Weights of a small transformer language model: MLP 832 SwiGLU, a variant of Adam for these matrices.
Each number is 500 + 50 x the weight over its row's rms, rounded and kept within 0 to 999. Layers, rows and columns count from 0. Numbers have three digits each. The size before them is the row's rms in percent of the matrix's.

# gate: layer 5 MLP gate, 832x320, rms 0.0912, rows 119-174, columns 224-255
# up: layer 5 MLP up, 832x320, rms 0.0885, rows 119-174, columns 224-255
# down: layer 5 MLP down (transposed), 832x320, rms 0.0875, rows 119-174, columns 224-255
gate119 106:602458453499558497535491602418408490487493499501577523565588454545573582449487586462550435526505
up119 103:478554497503512511554591439415446454441500461515482594502500535548370537532537492519527538499517
down119 103:365451405457599558347566515386511452391533570437548539582587519557560524519556493507424590581484
gate120 108:509472519562536571427522488488387462449472493464511505586471493466468460533433448453504463583505
up120 097:533533531535485458526483530539533538440479477417417428501500508592449521473415536464401491500542
down120 098:589586496571563547409475538551464519423430498500472506503486488508423433434494513481400558370481
gate121 087:523468518514522519496427509507503524652507452580479469506462587524494528494450484567484551553415
up121 088:470471602539433518537493477512446471504475562520494547480513453388502503529550436516503509464534
down121 094:483505564554498474496486495556492470618547503559567486490430492458511484451487438561520517467480
gate122 094:516440538449556442472431476548484534533344434512531520483470510444555484541503548562431484466451
up122 097:481407470458440470443503515433455498506548449485489558366559543405540460497448461473446482500461
down122 097:523510421609530414452453493490512506428524516531491481480477458573523457548538550462501505595518
gate123 093:568459498547554479441422592388448533526525520427453522434526479475465568562595525522546458480476
up123 120:444559517528469435389522516492482564548605513555466468495490488481481430625503528525543475478491
down123 120:483503557497549474508480484501469533528615472620450541520474462540490431592492455551532592475478
gate124 101:554555522511436408451457475490449496488468557499509457554449424457491502469506571619389532479438
up124 099:438524580488466528483440421473500513604504468517518477444506521486585415512521462585528603551534
down124 099:522607515538398464503536407480442448452480575461496528511506433402541407498477542507462584477486
gate125 097:508441550502435468471467480481469454503496497426565566550503492452521435487483482558424511532474
up125 100:473534498619578467465583490534599572506513477515444566503492566416463556475502501458477485494470
down125 099:576541552440464451486505531570590479500526480518495523501510503462436461575504424459464520457584
gate126 094:440430574441470416498538468564458442423500465457463572583586515516611497521492501500449567515444
up126 089:512488537573534488552539497473512476370482541589516576527488485550525553380495536491487478478441
down126 089:544467530460490452423413583422535469528533501536518504469531426571517578583452575517557557515507
gate127 100:588386491513586577435511514447420455402458449484575527580463414540463485493448528580527479517585
up127 108:472502373523582539455594506433488413410540502484438513533516524514512569585491516472422513430556
down127 107:400509404510620498501476502549547578403467568528456440519444579511453555494450492514534542520462
gate128 101:536414551548624502500464494430475532406499508462562445546476480487563506434509508506498496518525
up128 102:482533494474526568449542502469471478505418464540467482458507473482395412621576486492469491467516
down128 104:487477599555451505419476468539529463502466399472563488428507621545482491500468472524520449524505
gate129 106:524432580518511589462537480493473420458482418546446497498497572461427477474537642541516512453469
up129 106:454521443494513474496579534551498473474519496526531445519523496537595594518601589517560449473432
down129 105:443514475558492449436472517484474536443491589566433507405530466529579445500522571471469518536468
gate130 099:558473510573487504545474470550468397470495548531558502516463410543503540447551536544438477505418
up130 101:460466515493522535482514475455499561442550578529464611471471533495526443499440556570472525512483
down130 101:507470594569524489439531544509599522452550518516498558517477493511503415478493552488434558526495
gate131 100:592498544580534568423454552487451476524507465494467460522535490387369540514421603616459538552462
up131 098:452490446433496426543437458498440580494548506583484520548449501520555546444529559581534562477546
down131 101:578420401530431402511464499509425589521525527530514437509524451457467559429523520578555501509495
gate132 099:554529510566600624479449494491481480459464466526514511527477460569376520530449441460358492420527
up132 100:464534447521520598492525501524485493524458535455442501504414487574541526566517491548483595591438
down132 101:573578540489500583465589549405493549456452380559529410484419487474469526440444434448445617559528
gate133 104:486464468494490503544470476457472510468466518534436526509490533479560533525510593554373498479438
up133 102:590500495441465507601483428369446416473461470498454440514541579500485496499482549512490470540536
down133 101:514577550361626520533531536423484475510510438487544496510497528547457513524541539506542461544509
gate134 093:497520557511615567495525523427507467466587438478579514570465474429617517568467526496508454510492
up134 092:440500544564598402492536541540496469467510506571578524450472489521478427514548561466564443457511
down134 090:617436490499412467523499490459461530572415398447406414431578470525461529440473540426479512497507
gate135 103:557416510487474600503467501500549689449483493419501569404421531541527545519494478482432568422486
up135 100:481509584472458465435468480434511487437525492592448556504486508524432625506586557482473489430497
down135 099:598527477479528491555518518472456512533508592528539437524498505542504416450430553459482491475433
gate136 097:587495531594565554478437492524527448404610444508462571523492412514464458449543473597542493548530
up136 098:544534464467560471491555507503467477465488529515538469370536509503483499540526558486500477506453
down136 098:561556563494506505461375484523464452440535448493517449551502496523514428550516509560564499516558
gate137 085:430495540379464451480579452496553468553543550443486479427522562570521537486472462514466506522444
up137 097:574549548592505585556583409527524430512461451533568425498547579552457540517474457477562472522455
down137 090:449437430433495406478430572471460541498526601449471511567438488523538456490543524550389510481491
gate138 108:595397501520561574449531463542471512420591422539547475588535559484438497507470553516491571497575
up138 106:437521475514382435480414520555549503542485634524551482512504544502460473522420433468590543530463
down138 104:487457506596484499449484510508528525498476545470517394591532545439480506451350504491478475567513
gate139 093:592575483487494513503457577441479525431453569503478514460363403494480542627577461574529504406425
up139 091:465509417541465481422391592556498434422441457511461561544430555478586430544487550599585543479487
down139 091:472552427462419492525478470501438534489352479505613468446515565397369517492569460449503581473502
gate140 105:503521604443472472398520524482486609455506551438506472558466506399511544439490496612408533487505
up140 099:508651468462573448420478581566506430534530488510448553416543483565475504541533548481535522489515
down140 098:441487484415503572454465450435507482501460442467558513556495512398414477454458476523467494529440
gate141 100:538467501497572444503455517541509470528515456474532481455558517408463489387479525528443485417454
up141 099:371542552531491411535400539539426516475487396546408517527557536458518436448458507591459525435469
down141 101:472625456580521394520499545510522558526396453586458608489522409429540533510437485549525547516489
gate142 106:563409592522545550499425498613479590488460465438665506584417448470432501463449487516459479515508
up142 110:513594532445521521467532563470512468547602522519439471552475526485505563572515461489560512491512
down142 108:570528524486491539513453465454525545508573520401562441588425544555464576484468453479647480477515
gate143 109:538413417499579421448556608540558531527472456524520536501526468485567508488533482564471478524408
up143 109:528475491452541527365421474461485428435491563595598466554510494483416453479524427474585438442478
down143 108:489642498462481588470418560467478421567553526553586491482471523527524488441481493528493512542498
gate144 099:465489520525514540489427552610515502577511504506550519514398492476488549509511532529523558531526
up144 099:558531404490448498496520546498543499566564436519492435440553442516524418441387507414488536531456
down144 099:470548511517525571537493501589492481494480455481494535482389514341516404479511547470574535502504
gate145 096:514480503445560451412555551486527488486561580496462527623503461552481493489569527521555486567547
up145 095:535431626544550437473511489535513481421552458447572446396390510476484502368421529558511542549432
down145 095:464468460557513486428483568485493506464476579480408574463501485561531505488441545522496490582504
gate146 103:485502437506581463535515490521457460548490473509503514569413542525425511473515520502488517481489
up146 108:500536528379455533463535607482480519479466515446428495400561447517569589503447455495519549546545
down146 103:465469501492424477496495484509506503507405509512528518511561530495491491507491568450535542493539
gate147 092:609494533398518485455500497562496461439521507460467579500484423506460587548574496494530508576511
up147 094:475514533540442522453504419620602529521509442458471447584494530552576512555486483521546535517474
down147 095:526427445547505457621519483529481504479431495452438471555467491509574538460464496459461472446488
gate148 098:581446480562562496441463511446538427458579503440480472606530379486406514568566586554548578481541
up148 097:434509546477498517541479538561550512504485491538584439429515466513430501529570478467545520490536
down148 097:488443501612494442479481530438479486455529573472658437510424452450609536389444450528526468593589
gate149 106:574526546559573585502496510496522491566447409556515492487451545467430566440480478509420445518415
up149 104:537509454441394588528503506460488593468547538438467498592504471498410469521535456412514508539484
down149 103:432578526480540528511518439399537513552495525501455461562513528609517454502431511505549390493445
gate150 094:551527571570508524454520516449452514492516415580508478591335471517397481499583490469525544476541
up150 089:555463474451460523541503470519543435435464445441497538415587511459497549533422554572488492576410
down150 094:455528483526493491500506393418485495393420480522410424480414498616499561495552527418563496484525
gate151 101:445436539479484490563533460522359481430460457478495512540567397457488536492479566594542457530386
up151 100:470522463585549499506478563556398582480506468519536572492475438487513458552468607566505478440488
down151 099:568485563441463484616390536488448540421480445561473506575544489468460564479448477532556568502561
gate152 098:492502439502506521561431502581468439451429417517502587532501511507517502542551563558500416505510
up152 109:531532433482525526505494570494481484483459519510536548465486489499456563438492549511605447458457
down152 108:556516501516462484488539459512557569548470509523515550435460462473480526447510511459555516520463
gate153 107:527544542566543571444507469587473390515448539491517545504526527521466544536452526500502481473490
up153 107:544491506498523553454512512435502424466474375482471557511488526457546437519493569504571505503548
down153 104:495456464502474452451549395469470460465540484501525550497484496534498501418434506544546483528585
gate154 103:490445549429450390481475567488435499431509489542516534520436474453547525516616515522468477412508
up154 101:492561493450492439422460446446450445462629536393526483425395496417548472487456568529566470524553
down154 099:398494568520483506433532514466549389467432545526470532572533521433555410524484482527581435507494
gate155 103:466519557546537552525445495571445546468445449448504524492388533454440499457554527492529484413589
up155 101:442556447494555522575592530478411501536385473485520479490461446571559590520508494459525419522609
down155 102:406536486526583491440497506466425483578397526469591447477479506577509581484571426538501410508491
gate156 097:561446478545625511414430526445542501413558482496521473467474478493389549480517501509449403465507
up156 109:538411379432591470532522551601466523492450428583505550445557479486502512425508495432448469513583
down156 107:560518392516496461561565541550491487527512475607460509453537527468416522424501471356425499496547
gate157 105:551464496506478593582550592521472471503563437478542453509471606498499596549455573571435439464468
up157 112:496472520526506449499542496375520584491546534450505443531417513520456557616536440438538556606493
down157 111:523519472624500508503493439522460456434565431514528540511477539547546453610528464419438390633573
gate158 096:543551550492515598433473499501512476560485492553642510451448431592432484528476542546503513481456
up158 102:516532491576545517491539553486500452478484524452507524527461553469557548509513546489520523432530
down158 102:537547460567483506455521522545492418510469545513440505443441462468515528495431496550484577490533
gate159 096:571472469551480543510512482519482567505473510463559486506497471467471557555515626547471462405473
up159 104:514507456499546516509410498448571567494491575471492489501552584516530475447559443490583474593464
down159 109:548485474579453477459530550455498556481467506524533541490506481513502557492582444497523422567550
gate160 100:583566539467461501432467502419463536584513521475435587473560441501450534522428554662528509521488
up160 097:493463530555416527628492519484502497428481464478484585597543512451608495547518440516557509569503
down160 096:475457429497552459506538565551626483438510385599459415454445560632476510485429516545554491538566
gate161 101:463442489459483544553568566500471383543445463478572492556559542575508580460408560442485497468546
up161 096:510543449469482500453484472508515479487482456496514411503560502493406628432490480466531464529596
down161 096:410600493399461522548443519490444467550570484514488482515479497548527504424501439500539510550524
gate162 110:543503511601616584474610533522463432440475504409482495521416493494450539470416564526450482623512
up162 105:506552606544440482436465506465489489479534463576490568470472420372394490455428444496489489494431
down162 105:506373443441490513524445474542529497609535449490367486517531454494416557444571462564488562519484
gate163 104:421461519521506447594539540516438532502522571535450554510537471419565452561544513461481550467472
up163 099:499546486458510425600559520447482473490567619454517514482492476501491454511519469481477544468486
down163 098:462559498513602540422536403504510419384528551457439534521526526510545434448472484443549509503475
gate164 103:504550361546543522451495533496466558538442456465578504538475572433471478544491494527446509488515
up164 108:457457576532343474494599531500467550464469520520553498495508473500493458462399620513564576546486
down164 106:376468555417462588437526505545508501501434635502539528516546474525417460500445558501617591446543
gate165 094:496415383539561504560584519448543506488544525455568545516443463492445529527489513473491544522473
up165 093:491555552544525483473530481575527460506433505516520550551452554482524415412486518487552491566503
down165 093:403494532595532581545523413417438471513556576473494482531547468504465586510448438528476539532449
gate166 095:485496475519481529436534612459464485472463490463509536451552479532470486612624480557492516454477
up166 095:505573420538605537547579544512515506499498462594423455433536456497486444629460517466515548392585
down166 096:434413504477532507499594510581491517453453371531589481520448455386434536470495501593550579603464
gate167 092:598477598491506515477569428493464447434462449433527475505474492424506488471463618469392450347518
up167 114:515468607555552559488386499520490510594468490386494425468560582464508484447396456504463473410439
down167 113:522458607559419469547558488370497486629518477463418421466491558483529595493445490527525566418417
gate168 101:463449418537593551532576538514511509476495458460509567501522509503511524517522536394522560490445
up168 106:537520533565394485514563424548503505498513487522464505454427493446463534493447483507490497496563
down168 105:505518473442533449554533491598564525518500579486538617473571434515494517523497462418591460543493
gate169 090:478430501531553567477567454573484591553517477479550487377456470540374478475580515489494525470528
up169 098:467508512512598492405525473529487502501521551519499467460569408501516539533546531513594517552514
down169 100:436436498482509421506485445482494423518458494479496459479628488574586469424424582537532575594477
gate170 103:448472424510528467569589568434433477492431461561529625578440566469576507577420476443422498482496
up170 098:477452457566457424516546543457513418518456463559527427492485476476505408559518508473466496531421
down170 100:549521526513524589497462464495453432459516586493566497434534388570428492465528512450521556582523
gate171 092:539432520529442529499504496439444530438422489479566515510539516471485547459419527465357528526490
up171 093:465487458474523518542595445509531562418508563502525507463473446518504653456522479504550560580537
down171 089:571489442468474532534445562487580480467524477580535496497536530450493488444486494548380444540553
gate172 102:568492474559595467491491446457535544558477537372600489506528550456484495550514502503472488552473
up172 100:558419558469424485486496486530535566498562472583407464489545517555558464497469429513508580457455
down172 099:602454598519560505436532489566548547613484535481499427615498526500524502461560406517405513400526
gate173 095:572488619511488514502546527402467572566463586495501516497461467487529446543461507453420550471586
up173 095:515625476426463505397664590455580441485519483521499427512559514549478514451493480568507489523537
down173 098:434502461529497454522439514592554388404406536496541528477592565565443554534502498500536499567562
gate174 115:522496431480559620471512553515479436495560477566526469521489520503441530519516492552450420545438
up174 114:446478538548482457465462550478438614372572459513478484494529397400491463500488475533553445459479
down174 110:496511563523450454518459622498472486438604453566415467527540518446501514470421459490616492505434